Weights of a small transformer language model: untied embeddings, a variant of Muon for these matrices.
Each number is 500 + 40 x the weight over its row's rms, rounded and kept within 0 to 999. Layers, rows and columns count from 0. Numbers have three digits each. The size before them is the row's rms in percent of the matrix's.

# layer 5 attention query, 192x128, rms 0.252, rows 138-191, columns 0-127
093:546490480445562558523526469505537480507529466522425548562508462373571433508481547502477496478472530503506507514478501509448470524530446557519496529513527548520478496520486519517423573503522478453531452546479537505476441525407534514504453500486476425441526465468521449503611497480445442497525483470573441503480492524523521511424516482482496460534543502448451486521516475463507430569416
091:490529489421432561431482497511465463510472478538498502501461456491499574477554442521456504481533436503580484504533539524547523418505477553510539474540480463516491510505459503571517563455535494537473503594503431529536465545524514494500432437454537573496497486533563539556523484430539575516513536581572508492495420549501489442496459485464553516486501472470446550563519519499468506535557
095:489591448539512517477482482527541540546520420489471493521474535465500588503484466524500560492479457441523498545459472531474486525482431517439456599464457556502520554501525510573461469471525420509533506540509463482529476436456473531582458522452431476558474526439475502429437468472529524460479506483508533482441545470533513453503568454487537434566547458509523575473474479470502434483495
089:451536471513514473422526470478470473484538535588605519474455494491530584416488521508481518495557527461462505481512432487540542555483448463536474592441410506512541535437499557465529516591532494473557548510506448568545492486563519554512538487534575488498510482535487532486567456487497535508518508491525467499497541516421532553446528491464483445493465510558514466444540480505501528562507
093:489447489547495426511512537536430467464487473491484461500572548597538482482503527510540497512492474423496510480533450540488528533535537519463539546466439425516521441378510506471451456499477534565575471495549506518552542533545486481466546483476403576540411549512517543495463536496504556568540498503488524506504495532411446505515528506505439450413473540476507509500507492508501527473534
089:533462439464527486512463478540471507517539520486480628560534496499533559525491556484473472499570497468415451516451458512501535542484458488491446612529513526437519502463510531462493515529482459430493498504449473477553529499558512584553576468530559533471539438544508488460560497582444458492523547452509425526477583462507460500519530471499520487547483510533565496482468478509474554491548
092:496528468507510485510507499489518505464547513493556490553489528542426546486536494515529527475527509394484457474530410482597521490487396436416434542531537542500484508421508565525496502554472554515541563449463487474492507508441552553463537476484507541454465547531474500481450544542477470539528534493443447513502500517493517495483566528491553443512524446513561518560499487586470423534437
085:454477532531544510501489512460516450492476497480447509489491580558462490552466464530553483504552476523485495483479507535545476511474528516484466442521401536476476509529509545464529503403516595426544523529508458515450495448418420558489585554439573492534477471489462413477493483601560540498476497516536512553497511498467510484522537485465449483469519487491440564503477567474572504560529
091:508554517475578426425511427501469574494506417540488451523511486576509502447474530517511463508616460517449420504551520486480497510531458427407552548559437511538468466459519555458499495426425536533457470475504442527537537488518521488537583537421523492507467500489490469513483510445506530507516442487550468473570530524544535475466508474544470519533487544492499475507469466523492520463493
090:499458523441516493444505491434405458489576476482523511559542485424533492474561474516442433482531448464442489474474520556546460505535446474526470574530479485511472530500483558517529510547426416530492521530475573500459516468517512535460475549500501440470447453532517507491534449464459499523495484549526419575552490485467456526494568541489571521524456456532529532538578527431489441528510
086:467560493541443564446503485566545519522527526446548528495481478493526478453522513486488521472487518477543524534504480531434482444390615532499532509474506518518515473492514504469519507486490465438444469526533474577528518526572543439474511479573518463450527489505547484487538440418454450513496443479544483492511538523482529533541579532499477535574579490522533492361513469487542459490543
090:460487505527488498458526530530535482496461480492546480425529564524488475475513478566535569467485501517521603511517529457543482468469490526551499476454499430505493527432447458504459541415454513488493452512487495535486434419582487490556440479560491561514492525436460512573492563555543510477525521457413550469548512536440482500496470507515444459503550514533464389541515550496443521520448
099:479460465584478457492500499516470483450451493479457504460526510563462449548452584471555505477465563524506475557522570474471571430489562510524539480466535526495488456468495517512465534451522508506518442491511451577560552548530493480505461457550392530439550529566440537497504494529445485548568551527484557466467493450512466491558494431488452496484455500497521469439429455562492500462495
101:432542528479514499475432495483510503508613560533504529473477458455560545488509479513485518465532495456448449483496437429493473462491450550509538527535427526468523525564510545452517547552515407479500602461408502482433463453429480540503554515457540442546492519483498452486500502495506454416481511528552444540483521507567523455474512524472515453587471464469520552517530493479542504533488
080:530480469477476536517530493465559542587545435551548443499473454491531433428485459469506530503509526521496467514496528583444484450509475509528542524520443424438551511514439466486484511499446503528504513494411478454534504475528548511533521483457417536528540592503564528503521511511491511574484523504483510507481515442513518458559491476439493521467551577482512443627483452519465537438441
091:550472519477508505529494473432457521439491477497560423477557469532541450448463536473489526424499490526475537459569509511526486434503500485505559518494506507486535508504490528468522466468456474480465441509486445518416497492572526454488505616488422467549421514510471534536456499447502563538548487553528540479552496504452512503518429431472613481511395517435526554518487466497478491454491
092:498484463459505489482519502580533542493462474466474519464588496517540486531507492510513454473550529428485486493438468534581491480549499464420444440562523507369471442509514456519515541514575555510469466484446449477502536496494479563515514476437589463483519447465538456534562562557488461493460449455527457488466551495536484466490531517537433485484513537545518557527431499526535558538471
091:482580510532573478540496500462503556504482481526448431500514510596422530490431490472521548516539454507501498445561451487478484473458485507452483441514544476513488433492526582515434603455589457533432530485463519450526439509533525457494514530485542446547563487483524469562468471465502538485477513458516487423485499532547489555494463538520468458474464534449535551409487528457475500496457
098:464506509562428506507450492477491471467508599480494533366571515478409526514550527510551516492463509488479525468466513457534504518473491525486516474448528462506412423505489434506501546554521488501496463494433501586488478505518507521449445474618482512487550458550497504535516493517443533496538551481453523512437467510452445580487522504480460496488436496510552509433515531502512450580456
088:464462518457442545518515504526510500576516573488427528550549478463502472515534446454459430481498510518509416477526505521501552500509495528452427457490545466472579482505476467518451495575561515512441573447484510442522420493480470521476464501500472526443564543495508484509596452496438544536502483421514407481473461466466493500604434494476507490504507494481460503466520551456444480487437
093:532580522473522493439449583541458461505420515529542527510474500486588476472479490532457469457484521486491548548483453520507515559511577473510489474521440543472469450532525551489536442483476482505538490502529580544510471528494501473495550485518489455451458430490506444454550550486481550526464484530549515521523458521451552554452607523455486438462550539585447457534465518438578479500547
093:529453485523504521526507457505502534551558491584480477564521517450516553527603386488458489541557512498529425522552482560450485522506481419546455525480503490461520520529479495540544435466491515504501506452542460539523444551429414562523513435470542544552497528505488483446529495496503540547528513483437477544539526447490464517525462496521523581493515501564486457465520486483538485477616
104:419469483507457522435507479534476563523492436518539475480467447468547533458494511474483544568506404477519462417482498545478503580541523440481477478494429543459462505474461505557594425493494480614471562533518508503523528479525479583531484506439467439552461503476523494486465507527529531512531504529586469547539533494474472511475492444571514469560501547579463464517518478513498546486523
091:497433425489462455516545471514603461454412543551536514432466575565420468494478535565572532527490500518488487507533487509617559523497570478425467462461498557477468494486536441549522453505497587542514502503508492499527528428494489490523548458491489547459520472548507458473487464515499552549501506450445479489468562459452483506540527538535443445492487508564499469486488555505495500482508
097:530588482423538452516507495495554548477501410503428488454504472549556510510532523528491465514584455525485527557490466514474465525532504473453509451537551474502563492503478432483465487444449509446552542457508483415481485559476501577550581561427511512496545548490441528495474432530556506454510576460548463482553534470533515476490486510562517528498511479546507489530424452497489558512443
095:454498556540499532458465459511507512464458456440530468493548515497468575509413626524549501456409435481535475516472519447441477479420495556467496452456472490509442492537468466529513459460476452505514440478475540507484500504475481479480473470523513552462544437532432484521442491557462556504533497503490614493505465546430522531492490484463481520463414493532461456454460529517546449456497
115:483491453480494484545523432498487514581551495558482483472494491543518531480524550455472416529536491442472498535432459500491535564456423468484429500518561490473547532497502499505447482462466515460527431526487486429501496460524435595570550529433595519527530569575434513501501420521549505482451519504457431470494521491582527531475449516490549489466459457501545510467543478475539484526483
085:515553537480547471493468459546538499429423449391501545461531526501459461522444512512497413522481495541524486516495492472477435464479444509409495518510511424503503526476486488485477488560587413453541494482510496527491517502585520443490473569551526397460462523548475457559500526495449527465493472467577549495547494526502579462456510537451475473480508506547467541496514494518495546561448
091:543419550505455562571529501540466521422437548463500469455531453498473451474573544462525502492473519523502567502499438453538480464428512465502499478456546473417483511461510481545515452494520484460520451437497520460530491509448531485439535475543480450582536536513471506513400589522555462549504532475489461491569477501510471515479522450500552547512526500565540553435536544543475559468478
106:518540526469565497477517541483467556494426476510497518497545499462527458500517537568529555508608516492540442501478457491545557485476544455440482445494553539450551510453544534569556482550595533546452548394466464538540524464515407528503539483446562514524493501495446464550495447525468595521498489495512444476532493502429489445506537468503485493525508526479496488456472510526432525451462
088:448427559514516454522457567518570530590486493514527551488499535468552500500505492529440467522498419545541516521469461538484517496439508539501472462485578477494437514532555500451492512619554468499473530487540574466563430554484562446537492500468479552503528521518498498451585483558542520554453535501477538487456550509507465510534525526501490502420486496490562454520483523475527583491573
099:538457459456480401451511443521501474536536500468449512479536484579475466528560519531509454483471532496515503510531382495469509468443466495516531484496519455470515439407453458504506513449488450474510413463515495529536545548509467477492494534494515501535462568472476501451475529477492567554511487411510568460517457534398457595500507448534482466514503487502482451442496479415455434511474
092:519560506475460536513513545523531439495542547562436449562525534535484548510537436563459491517492529524539512505469469493482499494489426460503527508504543590520512519498541506463460499422573563505546469470551472532442511456530475552518486560572536505449489515461494445522523514543444451452462471501458446568491531464487490491463521563571457430521522540518520493467429490377441476527462
100:564453567492521499486497501540482506542494510527508529509440515509532466533433507536439505502507482500493535535547528420441487500489570518499524422414431440517516465468454444458547521414486489494538414555511545479477625546537541490469463498547514515478441452456470487476537478511518516541514498476522497494477505579422557506496536500524533485528516513458470503495403568425552447544470
095:521485555549557516513518477513571493501417492492488504538538501448490481484475502606443508501495467509495427531479412520526505624526540477470456477486476478448496456500510438474462474598525539491475563425465501492533513472470488533547550470487466486421546434442544534530461572524486564471540515456568506520523547561509552501513554581500497489554507487500455502491416512466509503520511
104:485468560486540439519487473464550529500482456500584526578515485509505546499475505500444455521468435572521570480509365493491508510455447564484478505570485525485479482494555477550463501536525438499453500464462577502524434453492522487457520568507536567520533442543545453509465465499488488520465496412531551520555513547462516532495517590566456571459528564531485529520497487484546495537511
112:510507519494491443484544494505482526483505459504515515505566548597451476517487528472494427492521490573451514451500445460587516454433544494518441488575531544519566471466521470545544458562587473488474456472446502551412474431509469503439539511474517492462546478558403461520506516518525483516452462479500421503532553477464492461454489496528461388507492551501508554488536500516546557487482
103:454499521480515487472482505496589528439509502463523522526538475504398554525529486566490579501445558542515465524577521449465501494454524515481566501421535544498528538548511489527453475565483459450531534452498566527426438533493536494568409468486491510438508500416469508524506524509528478559529492527458525546538470580495490403515494501474491504511436536473507475454447413539483507457506
122:544490421470511506499498493468434502479526489391477538478445485463483513498534521542453490446496513478426533470433497442506528460533572536448527507480484528517541527494591501577504441488480537548476454434546461507517537505432421463513502419523592481507504488539477474511489487567551485465570486448493430538430471506536442541507520503518479553533483510410493534495580533509493465494445
107:478421500476439515567498540421423501507533494502461445435458490498570561440383507555483458495488512493481522436432485476528496459481510532558492429565456492443501514552512539474598510500455521535425509512476501506480531485522517448479531560505472443479482491583521491455460487462581527454543556475502513501447498436507467531489536533460516510435452488500534517458441554540481506473506
100:496493499505535424528533512516424558471527507514475527536457540501525484542487478491478400489513483501537502513436443550469410600568447481478488521486518428467471520465469520493481485458548540474457478436465503468552514499482444451580527530535496478571392520513531469489468511475470513441440490510513393458464482515529532518497541500457563460555473502503508513547520466443568482562436
105:531435582512523463481459464487482485464552490477544493493427442473552448541526471537490503555495475515516514454549460484437465532529492460534504483433498474441467485490484545465468414494497553540548517483483496514496548550497534500547565549501475420507433543527569493439526500483532543584643486463493431513572494551482469579476507554499505518497503532494494515444447552440508482520525
118:540491498481511480466475555516514431542460467518442469515449542493469504614466521514505546534530500553518445453459470489371488487527415481515531489506468589524529498500535518596505584544533529498503532554547457475529439513517462489490470508495489549446529553542393478452524515522456529446441556478534518523512505522504511516526519507532522543589507516471471547450546513474432551474529
108:523453492453541498479478444462436556431522481473524493540457464506522453533551538434506460501577489488495544484510471504460436585450484480539481493527530472477550559464459531539431551512514486469476542446498488541571488476544498507486490509524516510555427598550487539489555463506506503508449530610599490516567507545576576559517455483431539463522511481524543535509541516466505483486494
127:514434573517514469468496537468439460426461462581452510504482513506492531530496571481483586485416503593485442472486498435471543459555522548497508503482486527508523472470501513458498535573476546550467518546540524507477489476517551488467484437533506551550406490491518518515470498530469515449470531452529557472542435490531466525468510576575579546507526481430505554528430552564473531474488
104:504413507502479498445431476485510456425488479505538534485461465529556504516544578497582476423465471505492435438500461504464534410424520509544500486532417486495444455499464475515453509509460496494545523428469474567443487493498502501408476494436554463488480507522529448515490487572451476443561539462518516542571522512447492522520479568442510507537532481440502448433561509515523532478519
125:574479562535516547428487476498473505565471509481451506456494537486465487457469469609483481528498482569526468503490384454396500516543430484570498501462516487468462551540444539481547469548478528500541533493509483458492552532535498471533552557463477467456477462507472488516476556500566477502513577552534545514544574528574453515443507496483501503510533518479516426439438486446502560520482
107:486481467499545430505503462469512471499492504525550472570513445502590490487424582470514433454505427449558437534489562545542563478535566562539487491543402462538531449458546500420418503536494429510450509436526525504520476511453491508452429475470554499557474492449526508463501497468547501401450479453473515496491481543477488506495487536450535525505513473439477487570479505506507496501494
122:440489451446527498451475385492501490454509484521528519493498493553504461500427632442483533517479449451498481523462520489521561518506535555483473481515536534496492566547459497509490461517446546478441497459455524482551484465581495529533454530456478521578500474484462435478515478494535518474465448470508454438422446461531517546543457466610567476536531487459438480534488533526530500469449
135:570497576563492511432425489474562519532476480486525485476423509506471464430505555579546532514543512453446540493533463502510508522493488486476464556458451451508538590581440468550456652557507474503532596499497479464513536471566471536547488483478514507471475468474477524547491504511511489467524521571510538525511511509480565452455526431518481517489489507456468463466424474481476515501485
116:484534466601563456484447525550567512520521504527531529417505533442460509429565448564440487527480547516545562577479457453482504521456533581456432470440541498466508509567504446480508489529486477471498462458503482498510485481471523525591502563458464493495544498464470472484529488534520511513480531578527483551514390547508528458511542442501573500529520451505554483512451448466514514534535
112:505506466527443473454484521444435565453511499463491472537535439524524532504547450445473462503515502515527561537538538516548554508544568515533546549494530497496489543534493550482442460523499486542500486425530489490494445503609487514520477564433466504585429534530539520460515485476526477476562531548554452458552521548497493498461378538579516481532516485552405497528507554508518506540553
113:575511477450508502526439470489459504538527448472551503481471527526461540459467483484457504482555522572500519504571455510488500444497442531519474516530421488501523415488442450505624454459569527497455555573479481514491495424518499464468605475465518488487485485573461546485486459515471427521481462427573507468494491508524494591491526461492462503490494502482551551549476521482457433565523
111:459498443477490362586483514476587532499498534565503456536554512518553484541465505526441517496467499446470466480526542586481443570478510525456565462527522590524501489491488531451465510489478495470487522529544469468480425552526538517467471513508488541482476500516511446490571433469487469539521459524516492440543501477429519469471457545518528496520505498463577562596455537512575515475508
# layer 5 attention key, 192x128, rms 0.259, rows 138-191, columns 0-127
079:495476607556435535520504495489461497484483476500485512487487457552536490523535426516516553436475431454450485565571487466521552475518549482414489563465536491457501536469512468491498497512507570473498527542429448472446488492548450577482453480509557593479575522457482430532517553511567450439487527516432486519524488491445540513477498466508548526491443476419508487447467466477476496528562
095:491521501465463471547472520538529556482507477528542450573485486467489523561548484523517502484543545493523559475568530402486401486570490498496495513547529518542430481444513396539530587580505495479458451468478489560495461495519527538476429487471528603448462517486385480477562506475545473491553495512555540506477486534428498479494511457463525499477510495461453451486478528541470445489515
096:550537565529532453503453535450488481463523448532494466473456514529467502475534454504495561448506428452446458440518519510586501511510484451407525515525483508428465512576489481437478576539519552406462480542532514493522467530558557504446486555436514607445480460524481540582481474473463430452531522490495510491434487539505508447428474505500458539473476530473493490503533531471512458528532
088:423457471505535482453458481542444459512449476485509491506417523525535581482557503489534528485520506452537537531501496471518467484468459451535452506476517505526494488423520473551515530495519544452517521553436571539581550454499519394552518483540509495517490497472439480479569526520514514494546445511471599388457560473421505507502598476488514465526515460555508510530512451572465484533507
079:537521508535518450512480487438571473477488442522504524486491505408536393524480466393437475533510480565517509526474474557528494465561495510493540474551489523501532526577437441496516526520434484541480447499477459525453429503497492456489551468507497443511486499593503457513476483427515476513504528465534533480526475526478505495451521506433496481507545574442558592598489546457536451460468
080:507459522526564518458511510459527484528521541443481472463459516571542472517462465542519477444484512470468434519518454567492436481508522475430509532536524547625576515455515578432528492505478506487488511469461426495518549538411499482475503438538417535515466548409497486481480511519583553518528440506440441513468533484512501535494451455517597469533525520489547483509527469530442521517494
086:518439529565521487453521473527513449517471580466491495512472509492444438509466436550459527409459513513475508542505531518461503452621506500455436505507517523438532537448529464475493537506533508491593481502456512534505495451557490503555492503498435495552471497442544438546526538556514548564536510490473552467499485464460514413503503522490417484465561473602510511551560418505484489524479
088:498489379501515473517492467554597526490518431464485486487535532543455575434479462510459501454485525485427471535438472477466418411528433408522534485545479475520551482514531400476570507441466489496492473501535511529473463499494540430499521511513467491496556427522508530524542526453502511518563431456478484447507563518412502541518467476483523484468484545527469530443528478510474518520472
091:550429424534443464475478490538523447451439478493470473557442492512457532489511466431483525510429494547556538524457489512544556485589481507500482461460438524518496511489441439554552534496436481497486562576461466490488470482504527509529429516452554451462522501521480490410506480484518476465472568517522476467474464494524514554503518441432591512541512460483512569508421599490497466525480
099:488466503561471495490456551550493547461484487431560494488529449527427563502475529527550456460424484479558525469543518447525453432476600477506502491506477576453422480455493442496541511492445511521478421524442519475542458490497570464512405488474484548510508576406512490501505553516466486523536502495495481448461507531528464492528479427489482507573513498461560497505474473582496423534487
090:564511517506487496535473578528490526511541533464529508527518491536467506528467505497573472546409449485550466465504448512467467565433531560465455509520455503506469484505481595563512489479541491517583538467499548460391577517479487562536461555491563479460497503476524510460493452541473488531474505514478400587457446527526447430571511459547470538476502505452495522523435532499457508547485
082:499579448518459537433528499510432534534394508511434580482509548505515461478523577479453574530473507522523475459519467512459530576542516546491444507517526431482463589468522445479481483443506497498508487461506472548525507504493441530538560471529529516490494501498457446449473501473527498627493502489506572506467476558493558489507496528444493414511523512495411526565491499519471527538424
100:522496422483527539471485467482533467551533477520495516508489500476525473542443478470476469549506493556483509499483506544476514559428522529552512498485561507535494465494484556387456519512532542498492485513494486526501547528483411546526534507565412489475463459483503500449424518574512513468459528601395492547564480411445519436505501451591529522523552432554470482478452546496532517462512
103:429388502546493488482525502502473504522519489444523436531546553523406543547533464521488524478469491463544491489523512446463473522620461491538417504490494477467496481496548410494576505470504434478541509572533549579509510453472561454490454516495483536475521464454468532480542512473465500539621422469507506486484497488464447500516531473474456473507526489573482476462494470547461475506564
085:451563481459509452471539497488542490448446459510509548487530454472447480527549541491527537448587491506473530562561468530503489521497513588431464513526495429442473488552489383483450476531487523544526536538428543518461493483539531505436419443542546482531481475493497490545469515539526475513466563442502517510584475528524550477416447485478515530489550459496511463530496587527508528472428
093:452490445501500450448461546592608490464455466478532453522480502527486507533441470483505467515523481510543496422582497505533470512528491450526553516509475422493542484531450434587506539514420490511496437542544510499420488488484576471496527427511581435476513432484532469492466516493448479535536505486481549472529560438464495549514515572528519567569516505476543515547544547516483470498494
084:508446539508486511493500544425447480453559506537500423439511461495531608384552424519541478512469541461498500549475448469523453492528503491511463476507516581509505482514461534457566526427455571469500486477480460496485460522473492490454464507551576529500546578538515589507513491500560536469507457525469531488488514549440463551510512488368547466507528510487501557505490475512529499461499
101:497577469515439496485489509510440506442452462458538515450479450554477529443509543453516514554498536469551457459556509555532522573492482451462461446540478457476472574522487551472451572468469526459534469523482439473486459552564514494563494509451555486485486435536554531571519463505487536512473499540489478435469461485522489413505477463587447493522461501537428516419413530475488473484459
092:499510526504476509562480435479387499531515501452456458500576503462575464542428578511486512527522538485480508516542512498506482473492494540512447478448566584537546496481567642454528501440547497527473493480582437534539501539537511554485500467505445518508476576485487466528541506493523531538500563592442518525519525483544495469470503468567467466464509519505507511488432509442519493440532
086:432467533467529525551522524500495505474546547565426493525496508500524442536523544532466475416542477482412517544515481523473516488469419446445569539527559490535556507521558484517510483518581517438517447520499514563562580482464484556428555556478408474480478539491468468489525534533545524460485550513476501555446465491466520453538524521520572444461522479555478496498481456408539510499523
101:487522466546475470484470517493429524511499502536485485486543512476473466417599526477501497478471520455591557478463501449489509505444549510550465473487520543488486528439535492479515513444535496496459550536508476543481504496466458468513499486480520542563611478466405481505530556480523469471485521459481528481517548511591458578493493412373567437493466487438497563509420539511473466495490
089:480474523486531499532499528464512496543526474512479530514504598473482510448529426501456458480473520551426477515419493488531547460364468507488539549451475513491516457468595530516523457529538493517536521472493568508600505542468484435432570538511497529563519497501472465457422495461486488445479478440559520533488474507486533547488476507463446453523525544540536464519563520444500605501484
104:497523473524481455483566507484530525492440506459493455493503469482511508417484531500561473502453525491583486495446520537556535465452508551459558437528447478485433514512444484559520479517478536468471498495497503419477469489517591399464438518503529469542567597490525595508478379415457487448462510477522530498469469535536449506486488510446541508500483522520550492507463447505477579518514
102:568473484549468525510449451468505540495531519541455505586532451562527459459510586544483465548401534573465511474469495601477518466517531512480533511458502546549504480547503533411467485459486535452450445481515443455478486576494456524541563495537466480533538454474508475560514485533530484456462481498483498532574452472515464541468452494506531473574441490454523455456400473502536498480497
085:537536494476515497500453439449466485469485518587424477515466491535434507474527449451481529470502451517455441509480569564494563480452500498545486502515547544533503513523433458527422543518459610458479451523462530506541550433558473477457524485489565495472485543526491474469476471456540519483509498498444544495460467561556475547505537509509494535512482511546456513514571427495520466496347
094:451483478468484460562480478468453491536517436495544497493489426476446518573443474480502526589476482543459514487545591519529542575516517572527491511542513454454509526504491587451541510478455548542499531508498467442546510561433562476468515431469497462543520523560572581451421454484501501534503513489521534409525508483568539474499453483549516489539535532519463562549529517497511504566494
103:496500545519491523504480487475514442472551507539447523522464528498502533508497548567480454496516440453449573470522425453442602442493520468535510527418551540516487491543546487493523486548506502437459451487532502441407501473525546580448533469514537565479571542459480450540555518522547532439443451495485451567537522469528521528463478501503553568508440500447511575455500513499535568502483
090:519484432485513576549457540532447542512461480503501603498452511491535526489475478435502558523461484499528550470530516523445550493481533484616487449504434508507577485428531538488499545484427539482506549559489482512524481533493521498532516472534530520471561535560594494455503568484486490553494614572572473462545538466534447537522488494479504513510569512478485540508466590502522522499505
111:467452478482526502500550494507480464552522496563487451454493475519534477535475544553469452531498467490513514503466526497560549488522543475559575568460440551544546534408542570494498488500527499489392432481524444483505514498454480507475616527526519504439445498464506537511484547514500484493553487530495514500499613441555421517461518552511523459473428476483498497499575443496478456423550
086:498512490611556481506532487531514506491571504521507514489468474484516474388564490520535488520483520529488458482519464531526513553541516386554502527504527515512485464486508493510433593490543539502561546361521516516486506425491524535492486542457520503494484521454477501597474551531485501468446485536510522484531491545527503517525478495476498531585457494509427560421515498476490549614471
100:544527554471501500511510502468443427515513516525418514443530479476532394476528435546458516538528576453441484515397486528534531541485502549443496409500438501521453534509526539538496451390558519548513553451525537515536467548452411455453529461493502523570530513578475463465465492488498543480520542515453552540488440513466499471465461487521483463433491498522511486525509485451481493491510
091:460482570476467488523505576542513520527562460533493529492507512519462425495451545455464524527508499521518626488536485563463545508463543531515535491499537562461494514474551501523530503584567537518489445510470483518504520454538525512525603589452444481507477421471425500417474553567566493522571491537465480464522519488494488512543477515540529486547518422502534482534515509463535462421470
089:473593520497531545545499486504490478543512474485512523487502522463473482508526529476570503509463607482486475511489498504493489504509433473461427486465500503547491466487517454480463474405468458463427467540540456534563531462444482507527504464495406452536575563542482522498507541460475550544507470489522519428502482500478555466494537428459415474491457585489547510469565408415574533524480
109:492564509472574487537509484485529537480505442453536525469521484482562498543419476405518558541538503528451565540550510510512496502439574535535466455484511436497478491528412472441508528494479464466551551546527474525568510507476476533468583532483504431528527455511514552472470527505558455549474489487493505431560520534504560530555483547534481425497471432416486454511432525500575514460494
101:526497478539502491518552492500512559580452471514477544438502457521524516480561475448427482482484530532542449545493507510506507512557507481447515432519540548472482485577444514452475553554552541508572497477450509462458550595494490515554454562452580536535454546485585466504493558501426507504552504488512460492471434568506487471471471488456503498513501469543421536495433548493582511538438
101:523483546577444449585530514496442491493479449500524563483448510478490471406504414429483540549504544486461498552548542501541459497485501512473492461557502490539519558481480573496483583465528515537449509489518413457546488468521592512582470436495455488563542449516493487515448428467495485527502473574565539435450510543514553531535507494535463491534498533481451513481501498497488528510420
105:480516481562493542537543576446490561491463453487488539490504545483543522481458455496460442531524460475471547439507463515473507434429430437582524480548502477507575522422515551491471518453394542515490475497474497513519503491458465499561534473494466475438536470503565521593522483523513462457496584577508495487505474424513484493540592500521508447450512532450506503468530528473443500436548
108:483479564546477495483472459479439485538502466463525478543473545506433486576483504464483486452513488554490428577495515517498397519485517558525506454530449518517513511435512542564509409467464488513519518444535540559527480529472539497530495490460467469535479492564599449469572449452513555559529451487520531449456472455425514485486534540489429513479548545560482502572554448462505547552496
104:559441529527535549420525496474505491524471525520554491435432452527470573511570496534568481506501447532508455489523493533510545519531502451466467579453592553473527496484525566472488545498492573509503535496450499527520440456513496540501540547494568502464468489439486525537509494509489489446498435524429481507517507536528454466491417500421580534583474469496437497494444427503486414541502
111:476509440487504517463492552433500514528523458485490424509418513475479481495507439518409422474512527503563553415506555508520504482568485506444547523514454497501492509524573609516439521526490547546461466534492472542458500458478469482504500532557491505507479497495515553478499471424482438433489472532479507516590447503542532463493483493472410607531511522560452545564537540548497540515469
094:427496512463462548480562527489518573417499450560545555469477525496502507582501514566482586469490486464460526493522459447448554509461517504487521515517521451455521491442467470499516503481529516525443535513448464592529509468487549455494441434504512516398576454468485522512393479463585445493497490500469492450457515483474481516529516440514485473542491468551491545445518527566433516450527
107:540388491575435438492490517561490554535498432519476538514498484569461457471557455468475505547517528506507469485494490537529571549493529484497511463513436522529544518530548528480478541438463516556531519472503586508521474471470469510431567502494519533559483505516517508481440563468429432498479497454511449475566492541504553497450518470604482494541458460450520521532427495422579469503504
097:546543556473567527451492452513588513491459477447530483503524554465478518425476558498430496465490563487519490532475504558547477512491469515436500538470489506433543540586406433502562423541423550481568525537461496520512515533525470493534592525467515478512554469514520483546536459480467493514451515417534471505554449524506489472510505421510561495501476541573474550515505493545531528558492
123:522462476489516486560490522539535514531396415426562470579499496533433544584499571520513509488458541457570538534514522487518536487478578453496492475466418485458528503462414517526460440534412459528542460517481456516533486503538535444494519504568452538473522521484487535538520460508495485521469505506476468522550409474497474522519449552514513556578524517497549553530517474531461508503428
120:538537498527484498486508474457466514556526497479466486492501523481471485501528477390449530516481574459495453517497529525598437510465611553477476486574504503499545545497469537447452542507545523540478514491538415535489518524476502488546494547455515480581466568524503580530496444438532504509455428550444467511562479516581458485492486530576478425474535423526437463523482490520444507499508
116:541501558562485571506473481535462470503434516460517440517505538486526484493586591510499450507482496451513510516516502531516487511525521473466492496484491524502515475524545462558514397479517465565431458473564537483519536574499403506492537407471523485515581602470505600524544515521537481507483451522476436481554483553525445477571500482459518501586521506472443526544505466517512504502566
133:512464532526522482519495506498566523503579494466482524524544533504486509525448519559468517527504593535566516477483516439506534575494473549523460474397467538480512532568446523484539426444502605459489521508456478474474447457507496468470549475486496388527443470554507516488501465472477486537533484443489499446550449442496538429548502486510488502508449535461525428553482567422482447443494
099:510567545475469477498480559524438502490501493476483556508481486454506530543497490453455515484507507531561550497572475496426514569491477510503575467524517510413500449534424457475495507515540511550552501575461461538460466546461521507564542432470585535500486478509585518470490429533481506521518533546513468443523523541524492441523476521483499471525449420494473478545421595590554449472462
120:563460528548531526498536576506441435504466506603519510481529506530537523581494465513487454513488481449422493479484554494467548489496547539519520512542514486531525458459493487479532547528533465585466423466556437544473568472469501501563453522537416503440550497430533478558488545558547460427413513529529486487487527526476470534499519511540486436498500405466521496431482483555486502498532
108:475494520449510409433450482528539476447518566519478572556512459476490543562559538506529430484445504473555488496458472431515498488515531425490526465402456476423459525507436462491524515543582498479503520560478480484545468544505505504525483439590492535523446505517418472491517472528475476509462461532497501478509499559531485488528483509449454442474490529548524452451485525408426537556461
115:554545484508477480478534503523553473493536499488471551551447532618456487542536513515483485494529477599568463551498463494536499519555481522481435494445500546526507553538484505498504504475506501495512533480526510482500525490488570407475508533455560514461487427562503506478550501469460480501549478430548573430472531536587474508426524561530526454414452522615467480550510545465505505538509
105:468446533565414427475542497525463395508430539564458506510500451549545512506492451485494539537432489513519529450474538480530461451536525468602533413525480560547480504561504479533545585508444487529466567495473553472503484463460519463446498555485529559459496528497542496574455444433466510463518503544428545521477483504447427500491473496516519447496524473468517446484496467476491506507497
118:516509438558483487531492550462572516434499499543512551504502560465471503415484528445530495460469477512481557534545543483543546488562493464515455495487480526534458475542520502470414484536441554484501453562498496526431490436574537544470503435499468494470490444500433522493500571535501428455453520498510538505562512439511559458535564472564574582475546495436502504475469578552485469474486
109:545467592496475534548497461441443507497483535528471538525508487526428548487499455468545504506432440439427563531459462576504487489482537536451541479544495416552524554470523453567521527565508397558465490508520524469463415513481472520496472516487507460490519487486486425513466550461544496540484441542398449525477467526515491500465470495537521515456545442498427507524546516519505481523428
# layer 5 attention value, 192x128, rms 0.226, rows 128, columns 0-127
077:516470515493528458518480466538553447469468542475483547421489551536380443515483438391516478489513495453508468521537481496496468462459531518530470517487549413500481440498504468556462474471527523486473501422443473481462490449441502532443491504459567530509464496489513528457512539456523512537489527465433462513490531454451549621525532468534426474435520530497478533516524466531520503594562